Each number is 128 + 32 x the weight over the matrix's rms, rounded and kept within 0 to 255. Layers, rows and columns count from 0.

# layer 21 MLP up, 384x96, rms 0.208, rows 92-160, columns 48-95
[[ 90 110  93 121  89 151 100 178  55  98 133 130 126 107 125 190 138 143  88 168  82 109 124 112 101 147 117  55 114 158 188 184 108 123 129 102 133 128 146  94 142 151  86 108 172 217 113 153]
 [ 87 136  80  66 121  45 133 101 163 119 127 113 125 143 155 121 134 155 157 132  60  98 148  91  86 108 130  89  71 134  81 148 115 111 219 153  95 141 165 157 110 106 137 110 117 101  93 106]
 [127  88  66 116 145 134 164  76 158  61 145 148 131 159 106 115  91 107 145 158  80 160 151 120 152  55 126 141 130 107 145 139 104 152  91  99 160 115 128 116 113  88 129 140  88 139 101 100]
 [113 143 113 180 167 135 125 160 201 110 150  93 207 140 138 173  84  72 122 159 105 106  84 107 102  83 125 109 100 132 178  74 143 103 158 177 125 122 146  62 148  65 151  98 171 142  79 148]
 [166 102 105 120 129 139 165 152 120  53 126 117 105 118  87 184  28  73 101  42 108 192 141 124  89  81 133 136 122 154 151 134 129  90 108 159 131 116  85 117 144 165 131  85  97 100 105 166]
 [134 119 100  60 150 149 144 184  85 139 118 115  90 150  74 111 110 197 123 146 143 110 113 149 148 129 123 105 142 164  87 108 117  93 123 148  99 115 174 115 153  77 130  69 144 193 100 168]
 [213 100 146 151 146 145 100 120 124 172 138 118 106 105 151  98 141 128 121 122 131 165 133 119 187 140  86 155  74  98 134 107 142 127 108 123 105 130  87 131 147 109  83 109 135 177 122 141]
 [154  60 162  69 156 154 174 149 120  70 126 138 106  98 166 121 158 116 105 134 175 109 112 130  57  99 108 152 159  89 118 155 139 133  96 196 172 114 171 139 101 110  90 154 114 102 136 137]
 [155 127 112 166 124 112 102  89 129  98 163  99 185 165 143 141  92  85 119 195 133 125 118  75  45 172 140  92 130 141 104 135 126 164  83 136 120 119  48  88 144 156  68 107 189  77 149 169]
 [143 151 140  92 101 186 108 108 134 162 122  94 123 143 174 126 146 116 103 152 144  96 115  93  93 114 128 139 126 147 137  90 127 101 120 133 141 113 149 173  88 122 139 132 144 142 125  59]
 [154 154  75 151 106 144  71 185 154  91 160 106 122 114 134 120  79 147 131 107  89 106 125 190  71 154  83 172 154 145 153 162 120 165 160 121  91 143  83  99 124  80 125 158 196 101 134 135]
 [106  95 105 114  96 111 108  84 155 129 160 157 158 168 102 137 141 136 116 110  69 110 151 120  92 104 125 112 131 163 119  83  45 156 203 202 125 103 125 171 101 143 132  92 125  79 122  88]
 [119 133 149 129 171 128 116 148 152 132 119 158  95 104 116 117 159  92 152 131 155 135 157  90 166 157 193 115 156 156 163 118 110 101 158 173  91 128 153 103 122 129 115 128 124  45  95 114]
 [116 125  91 107 157  98  70 104 131  83 141 104 134 144 149 140 131 126 131 126 103 147  99 158 128  86 105 134 125  99 121 132 135 159 146 120 109 104 124  62 113 113 120 110 114 128 162 196]
 [144  59 103 132 132 169 132  74 144  91  56 149 130 159 155 109 113 112  97 101 122 146  68 104 108 123 192 131 105 127 132 100 151  83 105 122 114  52 198 142 140  96 130 174 119 156 123 158]
 [ 83 137 117 157 103 115 200 101  81  97 121  95 164 138 134 138  92  42  69 160 141 151 114 119 143 117 114 124 179 150 160 114 121 178 182 106 124 169 147 112 124 121 113 110 139  86  89 172]
 [175 118 116 126 162 124 113 185 161  76 177  95 150 133 143 156  75 132 117 128 105 189 114 165  71  90  80 143  92 115 141 129 114 128 156 140 148 141  89 115 118  86 111 115 120  66  89 100]
 [140  98 140  53 143 125 145 142 108 132 181 115  90 116 121 145 101 106 104 156  91  88 137 107 155 138 122  88 134 183 139 160 137  62 133  79 121 170  86 169  57 128 156  83 151 148 128 144]
 [161 145  63 101 143  74 100 146 101  95 154 134 151 118 127 122  78 120 121 138 169 138 140 132 133  91 119 146 139 134 169  99 144  95 159 123 155 143  70 102 163  75  91 164  57 133 115 197]
 [136  95 106 108 114  94 139 124  37 120  88 164 160 149 106 202 139 129 158 157 166 103 152 148 138 109 124 141 111  97 134  99 121 160 151 112  88 137 139 140 119 133  67 130  87  82 164 112]
 [148 130  38  57 187 145 143 123 127 112 131 127 144 122 128 117 149  83 168 173 173 107 162 100 144 151 135 137 111 152  94 149 161 127  91 161 136 114 160  84  63 165 107 127 158 164 122 149]
 [156  89 112 149  89 208  45 130 114 134 168 120 128 137 165  74 131 157 148  95  94 120 118 103 120 141 147  82 107 167 151  82 104 111 105 160 172 100 128 143 138  75 151 127 113 130 185 127]
 [153 112 160  99 150 155 166 132 111 114 154 122 100  92 113 136 112 150 173 140 142 107 132 127 143 129 133 100 138 146 112 200 179 100 121  82 121 112 134 135 156  84 156 156  73 139 170 147]
 [138 120 154 112 146  99  94  82 101 173 107  92 114 150 138 183 157 103 128 130 107 114 109 187 155 138 183 103 152  86 152 142 130 173 136  93 160 144 122 146 156 114 140 145 110 120 112 165]
 [164 144 106 150 167  80 108 103 170 131 125  54 182 141 150 109 110 193  85 128 142 133 165 136 117 122 116 131 102 139 141 128 145 123 140 132  76 158 157 102 174 113 130  94 131 100 130 154]
 [137 108  82 173 183  71  74 104 137 136 101 104 105 176  60 123 134 151 129 125  42 137 138  68 134 120 134  84 133 165 111 157  90 180 107  89 105  73 106 112 166 102 186 184 110 133 126 125]
 [136 130 126 139  86 118 130 164 116  93 180 126 134 156 107 163 137 125  92 150  59 126 160  89  28 103 133 126 129 123 109  61 140 109 186 149 108 152  78 185 141  91  93 100 123 144 147 164]
 [ 73 156 152 169 163 132 155  84 136 148 131  99 119 133  71 158 106 141 139 149 149 123  81  84 128  89 116  98 101  97  99 201  40 114 149 146 112  95 208 168 108  97 159 151 100 132 129 128]
 [124 118 152 136 148 100  91 193 143 103 151 119 138 130 121 125 138 159 152 175 113 145 136 105  87 151 205  71 121 131 109  65 167 160 114 100 146 117 110 101 189  88 126 109 132 152  85  91]
 [145 106 168 136 171 130 124 136 149 113 158 127 131 104 117 158 120 121 147 126 110 187  98  90 116 103  86 150 152 116 138 148 120 100 199 178 140  50 100 105 145  84 196 164 115 144  87  79]
 [118 129 137 119 154  53 114 106 131 139 102 186 146 120 121 132 101 142 167 174 130 131 179 108 107 117  69  52 113 121 205  89 114  96 125 164 139 152 126 130 140  79 119 157 130 141 154 197]
 [ 88 140 154 118 104 153 158  93 176 114 180 101 170 142 186 162 128 145 100 122  66 119 138 107  72 218 111  65 189 111 110 135  82  70 169 119 163 106 119  90 137  96  99 114  90 152 137  70]
 [117 172  98 137  89  85 139 136  60 145  79 150 142 185 116 111 120 128 179 149 192 105  99 120 116 115 110 157 111 118 128 122 138 170 100  52 144 110 147 116 137  97 113 148 151 136 168 144]
 [146 183 121 102 112  79 159 159 130 137 140 102 143 175 136  87 111 127 132 134 116 137 186 154  87 159 143  73 138  57  76 111 146 170 121 133 168 160 119 137 133 111 124 135 119 159 150 112]
 [128 155  62 115 146 118  80  82 157 110  56  92 134 104 122 156 104  74 159 121 144 167 111 169 126  66 181  65  64  63 109  74  89 126  91 110 111  87 101 163 169 129 158 117 216 110 129 109]
 [162 109  52 161  89  89 114 198  99 154 141 140 106 134 134 136 116 154  89  48 114 115 148 114  81 117 114 121 121  68 130 139 148 138 164 133  83 145 126 120  95 119 114 107 203 136 116 145]
 [108 146 129  70 160 130  95 122 101 153 156 129 113 119 111 118 123 165 150 123 114 166 189  83 108 196 186 184 106 150 107 131 100 116  74 134 125 101 157 145 209 141 124 131  87 133 158 111]
 [121 111 103 121 191 101 143 116 127 126 120 191  99 114  82 127 139 146 130 155 155 136  74 107 128  88 115  89 167  80 124 137 146  86 153 110 135 186 139 102  87  77 104 114 123 127 121 132]
 [ 92 102 108 119 112 122 138 112 151 155 124 194 152 169 139 152 186 130 121 118 115 151 140 134 127 129 198 108 123 158 170 127  74  72 126 176 149 150  84 131 157  76 172  89 120 122  95 134]
 [143 153 180 170 180 122 109 136 126 105 176 103  95 156 125  87 119 155 107 131 157 164 114 146 109 153 137  83 147 131 153 138 139  81 171  94 124 144  82  99 128  87 136 155  90  82  79 105]
 [116 114 101 110  91  53 122 125 124  85 134  98 123 102 134 126  97 129 120  26 150 140 115 112 121 129 149  44 102 118 126 106 160  94 162  94 168 110 174 125 112 167  97 156 103 128  69 124]
 [180 117 159 125 182 134 111 194  79 100  83 108 150 139  66 148 161 101 144 125 168 160  52 185 140 115 113  90 166 163 167 121 131 136 152 127  92 130 131 110 102  79 168 141 140 128 132 207]
 [121  89 129 152  89 125 130 177 120  88 211  89 162  86 230 136 152 111 160  81 115 128 164 146 140  98 131  51  99 141 151 150 110 142 156 141 124 134 116  93 138 170 158  82  85  95 105 100]
 [125 129 107 121 179 161 147 113  67 111 139 160 126 171  89 133  94  86 120 139 107 168 150 165  89 138 195 134 173 155 116 165  89 146 126 125 119 161  69 141 154 128 174 116 160  65 156 120]
 [ 99 117 155 192 172 134 166 117 184 113  87 127 123  61 172 135  84 177 138 121  99 148  45  79 166 168 101  58 154 122 166 105 120 101 116 158 133  88 140 118 124 134 177  92 114 182 174 110]
 [142  94 133 117 111 179 148 143  64 118 103  92 166 155 112 119  97 102 147 162 150 180 156 159  93 171 128 115 124 113 120 162 104 169 173 169 176 196 137 144 153 141 132 136  97  96 157  62]
 [134 133 156 181 121  25  90 148  71 174 129 108 154  96 122  89 142 142 139 133 163 131  66 159 172 126 194  65 164 109 150 133 138 102 107 168 157 118 130  75 126 158 142 110 149 132 150 125]
 [152 185 127  69 164 117 148 173 116 127 128 149  82 144 125 171  70 105 119 151 147 179 130 175 143  54 155 107 123 111  76 139 145 103  77 126 121  56 123 122 132 144 147 191 107  94 115 138]
 [134 124  79  50 134  50 154 151 119  83  94  87 161 110 108 126  75 153 103 193 115 122 114 131 156  79 122 145 110 158 107 136 118 161 147 118  42 184 176 102 108  96 155  84 149 126 148 117]
 [159  97 152 121 148 211 109 158 176 132 205 176 172  87 131 136 144 130 149 108  74 108 156 173 150  50 213 109 114 149 143  89  69  53 163 171 188 104 123 141 117  80  86 153  87  97 157 138]
 [114 162 101 160 102  93 106 104 120 152 163 114 145 178 173  91 114 147 130 124 100  79 189 124 146 142 157 105 122  98 108 150 109  93 165 115 113 157 119 130 130 133 156 120 129 118  66 158]
 [107 112  93 112 117 155 105 147  97 133 165 131 108 137 133 176  83 121 101 150 143 126 133 126 156 120 172 143 161  89 108  67 170  91 115 103 105 145  75 136 169 109 170 143 132 142  62 107]
 [124  93 135 158 130  86 122 204 126  86 136  47 104 100 140 105 126 123 112 112 139  64 148 119 138 147 122  65 149 116 111 101 132 154 137 126 117  91 165  87 163 157  90 146 165 145 136 118]
 [141 165 114 118 114 154 104 119 132  93 127  87  57  99 114 177 145  53  98 125 139 153 143 100 116 102 113 123  98 109 116 128 141 190 137 136 151 138 136 100 132 118 163  89 118 118 115 164]
 [150 112 151 128  87 158 119 113 192 100 143 161 137 141 137 157 154 119 138 150 133 103 132 139  75  83 150 110 150 139 122 111 118 207 112 123 176  91 140 159 107  94 125 137  67 141 131  78]
 [157  91 107 133 126 111 101 182 150 106 178 158  79 126 108 122 195 153 172 164 160 155 156  88 114 159 150 128 116 155  89 147 160  72 129 133 185 148 131  72 125 123 122 141 115 136 151 126]
 [181  76  82 120  90 158 133 146 113 107 176 126  84  83 221 124  97 211 125  96 153 127 152 117  61  62  92 116  81 173  99 102 148 127 182 129  95 123  99 168 110  69  85 173 134 125 101 164]
 [153 119 104 175 117  82 101  98 127 132 129 104 133  80 167  98  87 136 189 137 111 132 146 184 164 130 106 148 159  79 122 117 141 158  92 100 175 135  97 106 159 137  73 161 122  94  82 125]
 [ 79 150  75 125 144 143 116 155 138 101 189 116 146  55 126 102 109 146 117 159  49 133 108 169 104 150 126 124  93 182  72 117 174 167 195 137 194 100  99 144 163 131  60  85 108 142 103 168]
 [138  96  67 102 142 143 121 164  59 124 179 140 156 141  93 170  92  78 134 139 132 134 161 158  91 143  96 120 111 118 165  81 133 107  66 107  81  84 146 178  30 123 127 151 166 129 134 115]
 [ 76 119 105 119 105 132 155 123  62 136 141 157 107 157 114 167 160 126 132 150 109  76 150 171 141 123 105 159 150 108 176 140 144 164 153 143 160  85 110 112  95  52 106 138 169 146 118 102]
 [147 124 160  75 142 100  84 119 176 140 152 101 105 120 139 144 129 192 119 171 107 143 155  98 151 116 147 125 140  35 141 126 125 148 107  77  94 153 170 116 138 116 221 103 133 151  62 126]
 [188 132  62  90  20  84  30 133 142  82  71 156 147 194  88 115  67  93  54 185 134 104 164 172 132 119 127 196 150 144 119 113  90 104 164 139 113 173 131 120 120  75  96 129 124  75 137  79]
 [123 157 105 150 186 134 127  90  84 107 106 145 100 135 150 148 122 105 115 129 105 154 113  76 141 123 106  70 130 154 133 161 107 114 130 140  98 116  95 125 107 172 123 207 102  75 138 160]
 [122 153  75 130  92 131  74  99  92 120 123 131 105  92 104 161 110 148  97  93 136 130 158 118 157  62 139 152 173 138 131 121 110 129 139 204 132  82 133 140 123  60 131 150 122 134 113 122]
 [176 139 115 119 113 165 102 143 117 108 128 154 131  99 135 106  65 106  47 131 154 111  50  79 121 111 163 130 178  93  86 179 150 168 165 125 173  99 164 148 105 111 132  80 182 107  70  74]
 [149 117  91 106 100  71 131 108 145 143 171 112 100 120 107  85  99 131 154 117 109 127 163 101 126  94 140 150 104 141 120 130  82 120 108  38 119  82 154 131 105 103  79 139 124 159 166 130]
 [170 128 118 127 116 129 105 138  98 162 136 103 145  71 124 157 109 135 142 107 112 156 112  87 147 135  71 167 177  86 145 150 126 143 119 111 105 121 125 190 113 131 100  73 177 104 164 188]
 [129 132 129 156 153 128 193 136  84 165 134 123 157 115 153 134 138  95 134 166  22 182 167 153 119 146 126  59 106 167 179 185 133  63 148 146 107  87 118 137 158 107 137 152 188 140 180 207]]
# layer 21 MLP down (transposed), 384x96, rms 0.106, rows 92-160, columns 48-95
[[122 138  82 105 113 160 119 140 111 181  64 129 176  95 151  85 130 130  89  83 210  41  66 144 146 144 104 118 121 118  89 146 145 116 116 144 127  95 133 160  98 143 145 142 149  85 156  99]
 [103  74 135 113 140 112 121  47  73 151  97  79 175  92 117 120 131 120 179 129 220  62 167 126  85 150  94 189 170 107  38 134 125  91  53  84 142 154 151  98 113 196 174 113  97 162 156 105]
 [159 150 100  78 110 176 150 137 149 139 128 102  60 113 109 130 183 176 133 137 126 101 175 150 102 171 115  98 183 142 120 134  96 113 156 107 118 128  77 122  73 100 119 135  76 148 136 131]
 [ 97 116 134 150 154 160 184 124 121 161 142  83 177 144  67 165 117 114 103  89 137  57  68 110 102 136  97 145 181 143 134 127 108  91 186 161 103  93 159  73 122 110 171  86 138  92 149 145]
 [176  89  96 149 149 148 105 133 148 130 109 132  42  87  90 151 130 101 142 128 138 184 144 105 156 117 120 154  86 156 139 142 156 109  47 106 155 116 125  86 119  89 148 118 128 144 148 179]
 [104  97  98 151 163 167 129 106 123 116 125  79 133 125 149 160 102  90  83 111 126 145 113 140 143 133 128 129  86  88 133  85 122  69  74 107 141 156 124 154 114 135 129 191 114 119 149  93]
 [ 86 142 111  99 129 121 123 140 143  71 127 145 157 138  88 140 149 138 133 102 127 132  94 140  53 141 187  91 108 141 128 127  77 138 184 162 103 132 114 148  60 159 174 127 123 117 137 150]
 [118 146 149 149  59 143 122 147 105 187  92 124 101 151 109  95 165 146 168 104  77 124 184  97 117  60 150 153 135 107 133 162 120 175 158 167 173 149 121 113 137 146 152  97 218 162  71  68]
 [132  76 130  98 158  75 148 191  91 111  81 115 119 110 171 124 166 145 151  76 172 120 136 148 167  95  99 159  76 141  99 144 183 150 170 108 103 147 150 122 154 180 146 165 154 118  93 109]
 [154 144  67 104 151 102 103 112  59 100 128 170 147 154 108 118 120 152 143 141 111 150 135 182 122 165 175 102 120 128 102 146 115 168 131 152  91 108 112  66 145  29 102 118 128  96 107 134]
 [132 142 193 132 131 129  69 106 132 129 135  44 161  99 147 117 116 117 166 115 163 132 141 105 139  93  60 148 115 136 152 109 138 111  81 157 115 112  89  90 122 120 175 106 166 145 102 163]
 [133 122 149  74 133 117 146 123 156 110 135  87 149 120  85 116 136 126 117 165 151 131 112 129 134 107 122 120 134 105 120 197 164 122  99  50 114 122 153 122 167 165 159 189 115 210 129  59]
 [122 152  92 133 120  55 128 137 151 140 152 153 187 135 109 173  88 134 136 103 114 107 111 189  77 107  87 105  83 125 122 153 176 136 181 126 139 126 108 160 100  65 129 143 134 204 148 142]
 [145 134  89 173 184 152 170 115 153 153 118  59  92 216 111 121 100 102 144 149 133 113 138  88 161 125 170 135 106 133 118 117  87 139 168 114 131 197 163 127 122 141  84 155 154 187  97  36]
 [ 59 156 148  99 138 181 116 119 171 105  36 146 193 105  91 115  64 115 161 107 117 105  62 127 175 161 108 142 106 125 116 156 191 135 138  80  89 108 180 149 115 224 132 196 129 156 192 103]
 [132  94 120 114 132 158 158 137 146 107 139 107  84 130 190 145 160 116 128 144 127 143 114 139 163 146 138 138 145 120 124  99 108 105 153  94  97 170  96 110 104 127 141 139 114 135 106 178]
 [125  96 129 127  70 139   9 108 183 130 102  50 184 118 184  88 159  59  95 129 149 146 156 120 120  89 135 107 156 102 159 178 127 163 134  76 126 166  81 107 145 133 152  90 134  71 101 130]
 [117 112 146 149 101 119 101  45  88 118  83  98 174 168 167 146 145 129 149  63 107  13  86 121  93 137 131 144 112  90 104 120  79 137 200 132 152 141 149  93 133 113 135 119 128 130 105 133]
 [ 61 102 129 185  89 143 160  89 141 156 124 163 117 125 143 142 140 125 113  98  87 143 148 119 106 182 114 155 108 123 131 189  93 161 126  89  86 125 114 135 132 167 103 128 179 124 106  96]
 [121 110 152  54 131  91 127 106 145 120 110 108  95 117 135 149 138 134 108 148 101  93 144  89 125 133 146 107 188 142 143 118 144 131 120 139 141 101 137 127 129 144 171 164 181  77  93 187]
 [104 113 144 135 111 115 125 116 117 144 124 128 138 111 140 123 123 122  76 156  86  56 170 147  93 173 133  90 140  93 164 143 117 153 156 100 139 185 122 121 158 225 166 118 109  94  74 166]
 [154 192 139  99 139 156 102 124 107 107 154 177 222 108 228 130 135 105 140 117 102  96 148 116 148 121 108  32 113  98 164 140 131 144 120 102  37 143 106 106 147 131 160 213  91  83  57 144]
 [104 110 108 118  97 145 134 195 186 114 159 126 181 152 128 118 112 127  90 173  87 127 113 170 131  70 151 134 133 115 146 114 105 178 154 141 145 110 121  68 116 124  93 208  78 107 139  74]
 [126 198 113 110 160 158 156 141 135 118 132  98 124 102  80  84 125 180 123 114  81  77 157 130 108 167  82 147 116 124 100 133 132  74 140 147  49 133 167 114 154 122 143 206 118 185 134 136]
 [124 137  82 140  71 172 153 119 112 190 131 200 100 113 136 128  91  71 102 154 143 161 127 127 114 185 186 114 128 152 137 155 146 134  57 157 147 124 118 107 123 138 122 142 115 111 127  96]
 [ 92 113  91 131  89 109 138 118 164  82 146 167 139 153 109 215 129 171 164  96 146 156 115 121  57 126 210 138 134  97  55  86 143 147 147 142  97 156 170  80 140 137  75 159 108 124 135 118]
 [187 112 110 135 148 176 173 123 108 138  39  33  88 132 136  94 189 123 116 136 114 134 122 168 178 154  95 127 151 121 135 102 128 108  78 119 164 111 152  88 110 144 117 138 128 126 137 201]
 [165 142 103 129  91 138 109 171 187 118 142 142 159 176 136  72 148  99  84 125 178 172 161 157 131 139 162  90 140  93  75  90 185 173 138 124 142 134 149 138 141  94 133 145 107 180 159  75]
 [181 116 182 127 123  98 122 175 180 179  66 164 185 139 118 156 173 149 135 139 152 137 135 119  99 108 159 181  86 126  13 121  87 127 127  98 162 172  86  73 129 171 154  98 102 119 124 145]
 [134 113 132 133 162  85 112 109 113 101 140 116 115  93 132 126 149 208  76 131 116 113 130 132 125 135 132 114 135  83  73 128  94 126 176 125 143 106 170 158 128 208  88 111 107 120 134  95]
 [146 127 172 164 142  93  92 106 120 146 154  52  71 146 108 107 141 109 126 160 151 153 111 131 166 114 128 112 159 132 157 144 118 177 208  47 144 186 147 134 162 134  76 192 152 136 117 102]
 [109  84  71 112 121 129 163 197  55 155 106 150  93 195 101 145 129 174  40 122  85 126 125 149 121  79 151 131 105 105  96 161  92 135 157 225 121  74 198 114 182 102  99 105  80 158 124  99]
 [145  63 112 104 162 113 118 117  89 138 117 141 109  97 128 161 173 134 111  99  90 129 161  89 128 134 153 118 164 116  99 136  99 157 113 158  94 171 142 119  73 152 103 139 171 143 170 113]
 [ 97 116 119 147 166 129  62  70 117 129 135 151 171 107 106 107 160 130 164 152  74  33 130 163 152  87 108 192 170 125 169 141  76 147 153 129 145 139 153 143 122 152 118  96  96 144 137 120]
 [181 163  95 108 118 132 122  98  72 211 139 129 133  78  89 126 140 136 166  55 173  92 115 111  73  93 167 118 175  87 128  60 108 178  97 165 144  83 151  94 167 162 198  87 109  65  61 215]
 [ 72  96 184  64 123 160 124 129 123 105  68 129 118 149 115 111 180 105 151 113  86 119 141 144 103 139 136 109 109 200 150 128 131 139  99 154 136 125 161  96 163 169 163 142 134 149 112  91]
 [114 125 155 119  77 126 156 129  95 116 135  91  82  91 106 122 132 179 125 126 145  96 138 216 141 125 171  95 121 106 149  89 124 128  57 117  84 110 128 130 111 184 139 106 125 135 128 121]
 [146 123  96 169  69 129 148 138  81  92 143 128  71 125 129 121 136 157 127 112 129 166 138 175 127 125 140 106  98  68 153  97 141  54 135 114  88  94 100 109 121 170 151 149 174 125 141 178]
 [122 118 149 101 148  96 196 132 131 125 134 114 113  87  92 183 134 116  72 151 131 111 138 155  97 116 213 137 115  78 132  72 193 152  79 101 132  93 179 144 116 161 135 138 129 115 186 183]
 [ 99 111  61 121 153 164 123 109 111  89 105 156 131 121 109 178 119 106 141 106  75 146 132 132 112 129 132 153  93  83 125 145 148 159  96 175 104 154 193 110 117 179 114 118 136 132 154 153]
 [138  80 153 173 161 168  99 159 128  92 123 114 145 125 109 115 162 182 171  94 135 109 128 174 148 153 172 173  91  93 115  55 137  79 104 121 102 133 144  67  96 125 117 137 146  89 123 168]
 [ 87  72 119 149  43 147 120 126 169 106  95 159 126 147 149 135 159 136 119  92 112 175 118 148 114 132 122 153 106 122 131 102 157 138 126 110 106 209 132 132 125 185 173 131  80 135 125 136]
 [135 134 163  94 125 141 146 143 158 142 134  61 104 114 119 176  60 116 125 176 175  94 142 154 164 120 159 121  97 163 133  73 144 155 151 121 111  78 116 131 108 184 129 148 188 152 117 100]
 [125 143 159 105 150  98 122 103 145 136 130 104 131 116 156 159 122 185 156 103 162  96 139 104 136 112 139 140  83 104  88 121 171 149 124 119  65 147 140 100 123 171 138 120 143  97 139 173]
 [140  89 106 122 122 132  98 144 117 155 143 135  96 202 113 129 109  69 180 198  96 157 160 135  96  77 130 160 114 133  76 138 103 150 140 141 172 139 134 175 165 138 100  65 127 128  94 102]
 [124  90 117 166 119 102 114 168 132 144 101 142  90 161 162  86 140 133 173 131 117 132 111 103 165 105 119 148 103 121 138  93 161 122 131  87 163 117 113  84 119 101 148 170 177  83  97  44]
 [148 127 156 149 109 166 126 141 191 114 170 125 165 152  80 170 102  94  82 139  89 160 141 113 108 124  67 155 120 154 148 156 136 132 129 123 106 115 143 156  82 138 116 134  81 144  97  97]
 [157  89 112 131 116 190  90 118 164 110 157 126 171  92 128 100 132 155 117 120 144 129 131  74 108 148 151 180 107 114 148  91  80 108 149 155 100 142  82 114  61 151 175  66 133 118 108  88]
 [129 110 118 199 120 154 138 105 121 146 173 118 120 129 137 120 135 155 122 134  75 150 160  85 125 168  98 108 156  96 140  88 129 123  86 121  89 139 127 114 182  36  86 116 137 144  31  92]
 [ 68 141 144  75 170 116 148 194 108 154 162 198  77 169  82 169 135 118 136 166  70 106 149 183 135 119 168 109 139 125 108 117 105  89 121  63 118 171  96 133 168 115 135  48 130 144 110 150]
 [151  67 176  68 154 140 112 128 133  77 128 120 159  74 102 134 175 168 126 116 166  81 104 201  89 146 175 161 137 135 134 137 118 134 134 111 131 110 110 127 131  88 139 145 135  95 122 155]
 [137 115 174 135 164  75 132  90 178  63 156  68 121 155 120 134 121 144 158 162 150 146  95 145  96 159 107 155 134 147 100 139 151 131 100 205 164  90 128 114 104 154 115 135 129  88 121 145]
 [118 142 115 123  80 171  66 167 204 168 131  91 105 128  75 196 125 157 142  93 120  41 188 111 131 120  99 143 126 146 118  58 133 111  52 104 106 214 121  92 109 140 164  82 156 119 102 154]
 [144  79 101 108 151 121  74 140 131 121 146  96 169 152 121 145 108 155 149 109 138 149 136 125 139 143 177 155 111 130 157  61 103 222 136 172 166 184 143 179 114 182  77 154  92  98  86 162]
 [108  40  94 103 120 119  80 120 120  95 131 165 141 173 117  77  98 109 130  87 119 109 201 178 211  61 157 142 149 127 105 125 121  81  82 124  93 173 123 133 112 139 153  96 122 111 158 115]
 [ 60 100 133 120  53 137  99 134 143 111 159 191 127 134 151 168 106 104 166 110  81  76 127 121  95 104  84 111  97  85 101 122 155  85 113  89 132 124 137 112 115 149 145 159  97 134 129 110]
 [108 118 169 166 126  53 198 154 104 109 118 106 181 128 172  67 152 128 142  91 123 129  79  84 126 155  88 105 162  89 143 137 143 122  82 152 159  82 152 170 137 119 187 135  85 116 145  94]
 [131 123 106 110 166 122 149 127  91 109 110 127 147 165  90 140 165 142  53 152 132 134  99  50 115 101 157 144 111 129 146 114  70 150 169 151 149  90 143 169 171  89 137 108 148 155 159 181]
 [172  91  82 130 137 102 142  72 165 155  75 117 111 143 207 115 136 115 118 125 157 158 117  77 110 115 132 160  95 155 121 136 155 129 101 118 161 102 161 128 168 126 146 134 166  87 145 214]
 [190 110 166 162 147  48 129 161 173 132  86 104 108  63 139 134 166 203  97 128 106 149 136 109 101 147 150  86 105 111 159 156 147 177 181  70 110 129 100 150  92 173  93 132  91 151 156 134]
 [151 108  92 140 175 110 106 110 130  77  91 141 129 131 145 163 117 138 133 120 128 218  99 132 138  90 158 146 111 115 128  83 151 206 100 104 136 173 114 114 156 123 137 131  81 112 124 147]
 [164 176 150 187 100 117 132 210 116 160 153 177 141 150 111 124 155 121 151 165 147 174 127  61 133 126  79 170 164 138 122 102 194  74 152 184 106  86  84 163 141 145 132 105 122  96 112 132]
 [121 151 121 189 163 122 157 120 116 128 162 122 134 125 157 115  95 116 140  78 162 166  95 125 143 159 141  72 144 129 121 140 147 121 132 101 141 101 111 114 137  67 124 136 146  86  99 129]
 [ 94 108 168 152  36 150 153  97 137 135 138 118 156 138 115 110 158 137 115 104 138  79 120 137 125 111 132 175 120 128 126  90 118 164 185 145 163 189 147  97 133  90  74 140 155 185  90 207]
 [147 165 133 108  95 110 136  77 134 126 120 156 119 148 153 126 131 111 109 149 134 173 118 132  64 173  98 113 134 108 107 132 124 102 138 129 151 164 143 145  94 105 123  97 129  92 156 173]
 [118  69 150  75 116  72 124 120 154 103 160 104 125 103 129 132 123 146 197  99 112 173 144 185 122  80 152 123 185 127 162 105 131  93 120  82 160 161 126 130 153 120 133 174  76 169 148 185]
 [ 89 102 122 108 101 177 149 116 103 148  95 129 178 149 103 122 159 115 143 154  73 115 117 121 125 115  67  76 127 115 114 174 145 109 152 101 116 127 137 121 139 196 157 101 173 179 123 102]
 [121 132 118 115 117 128  91 145 141 192 110 150 116 178 187  95 135 119 119 136 132  69 111 122 107 132 144  48 132  64  96  86 122 153 121 154 128  86 153  89 130 159 202 119 101 138 115  87]
 [ 73  96 152  83 115 100 156 100 174 117 143 196 150 104  91 112 153 173 124 126 111 137 172 105  86 135  94 154 183 100 116 118 106 172  87 120 132  85 127 122 145  64 191 156 146 114  90 159]]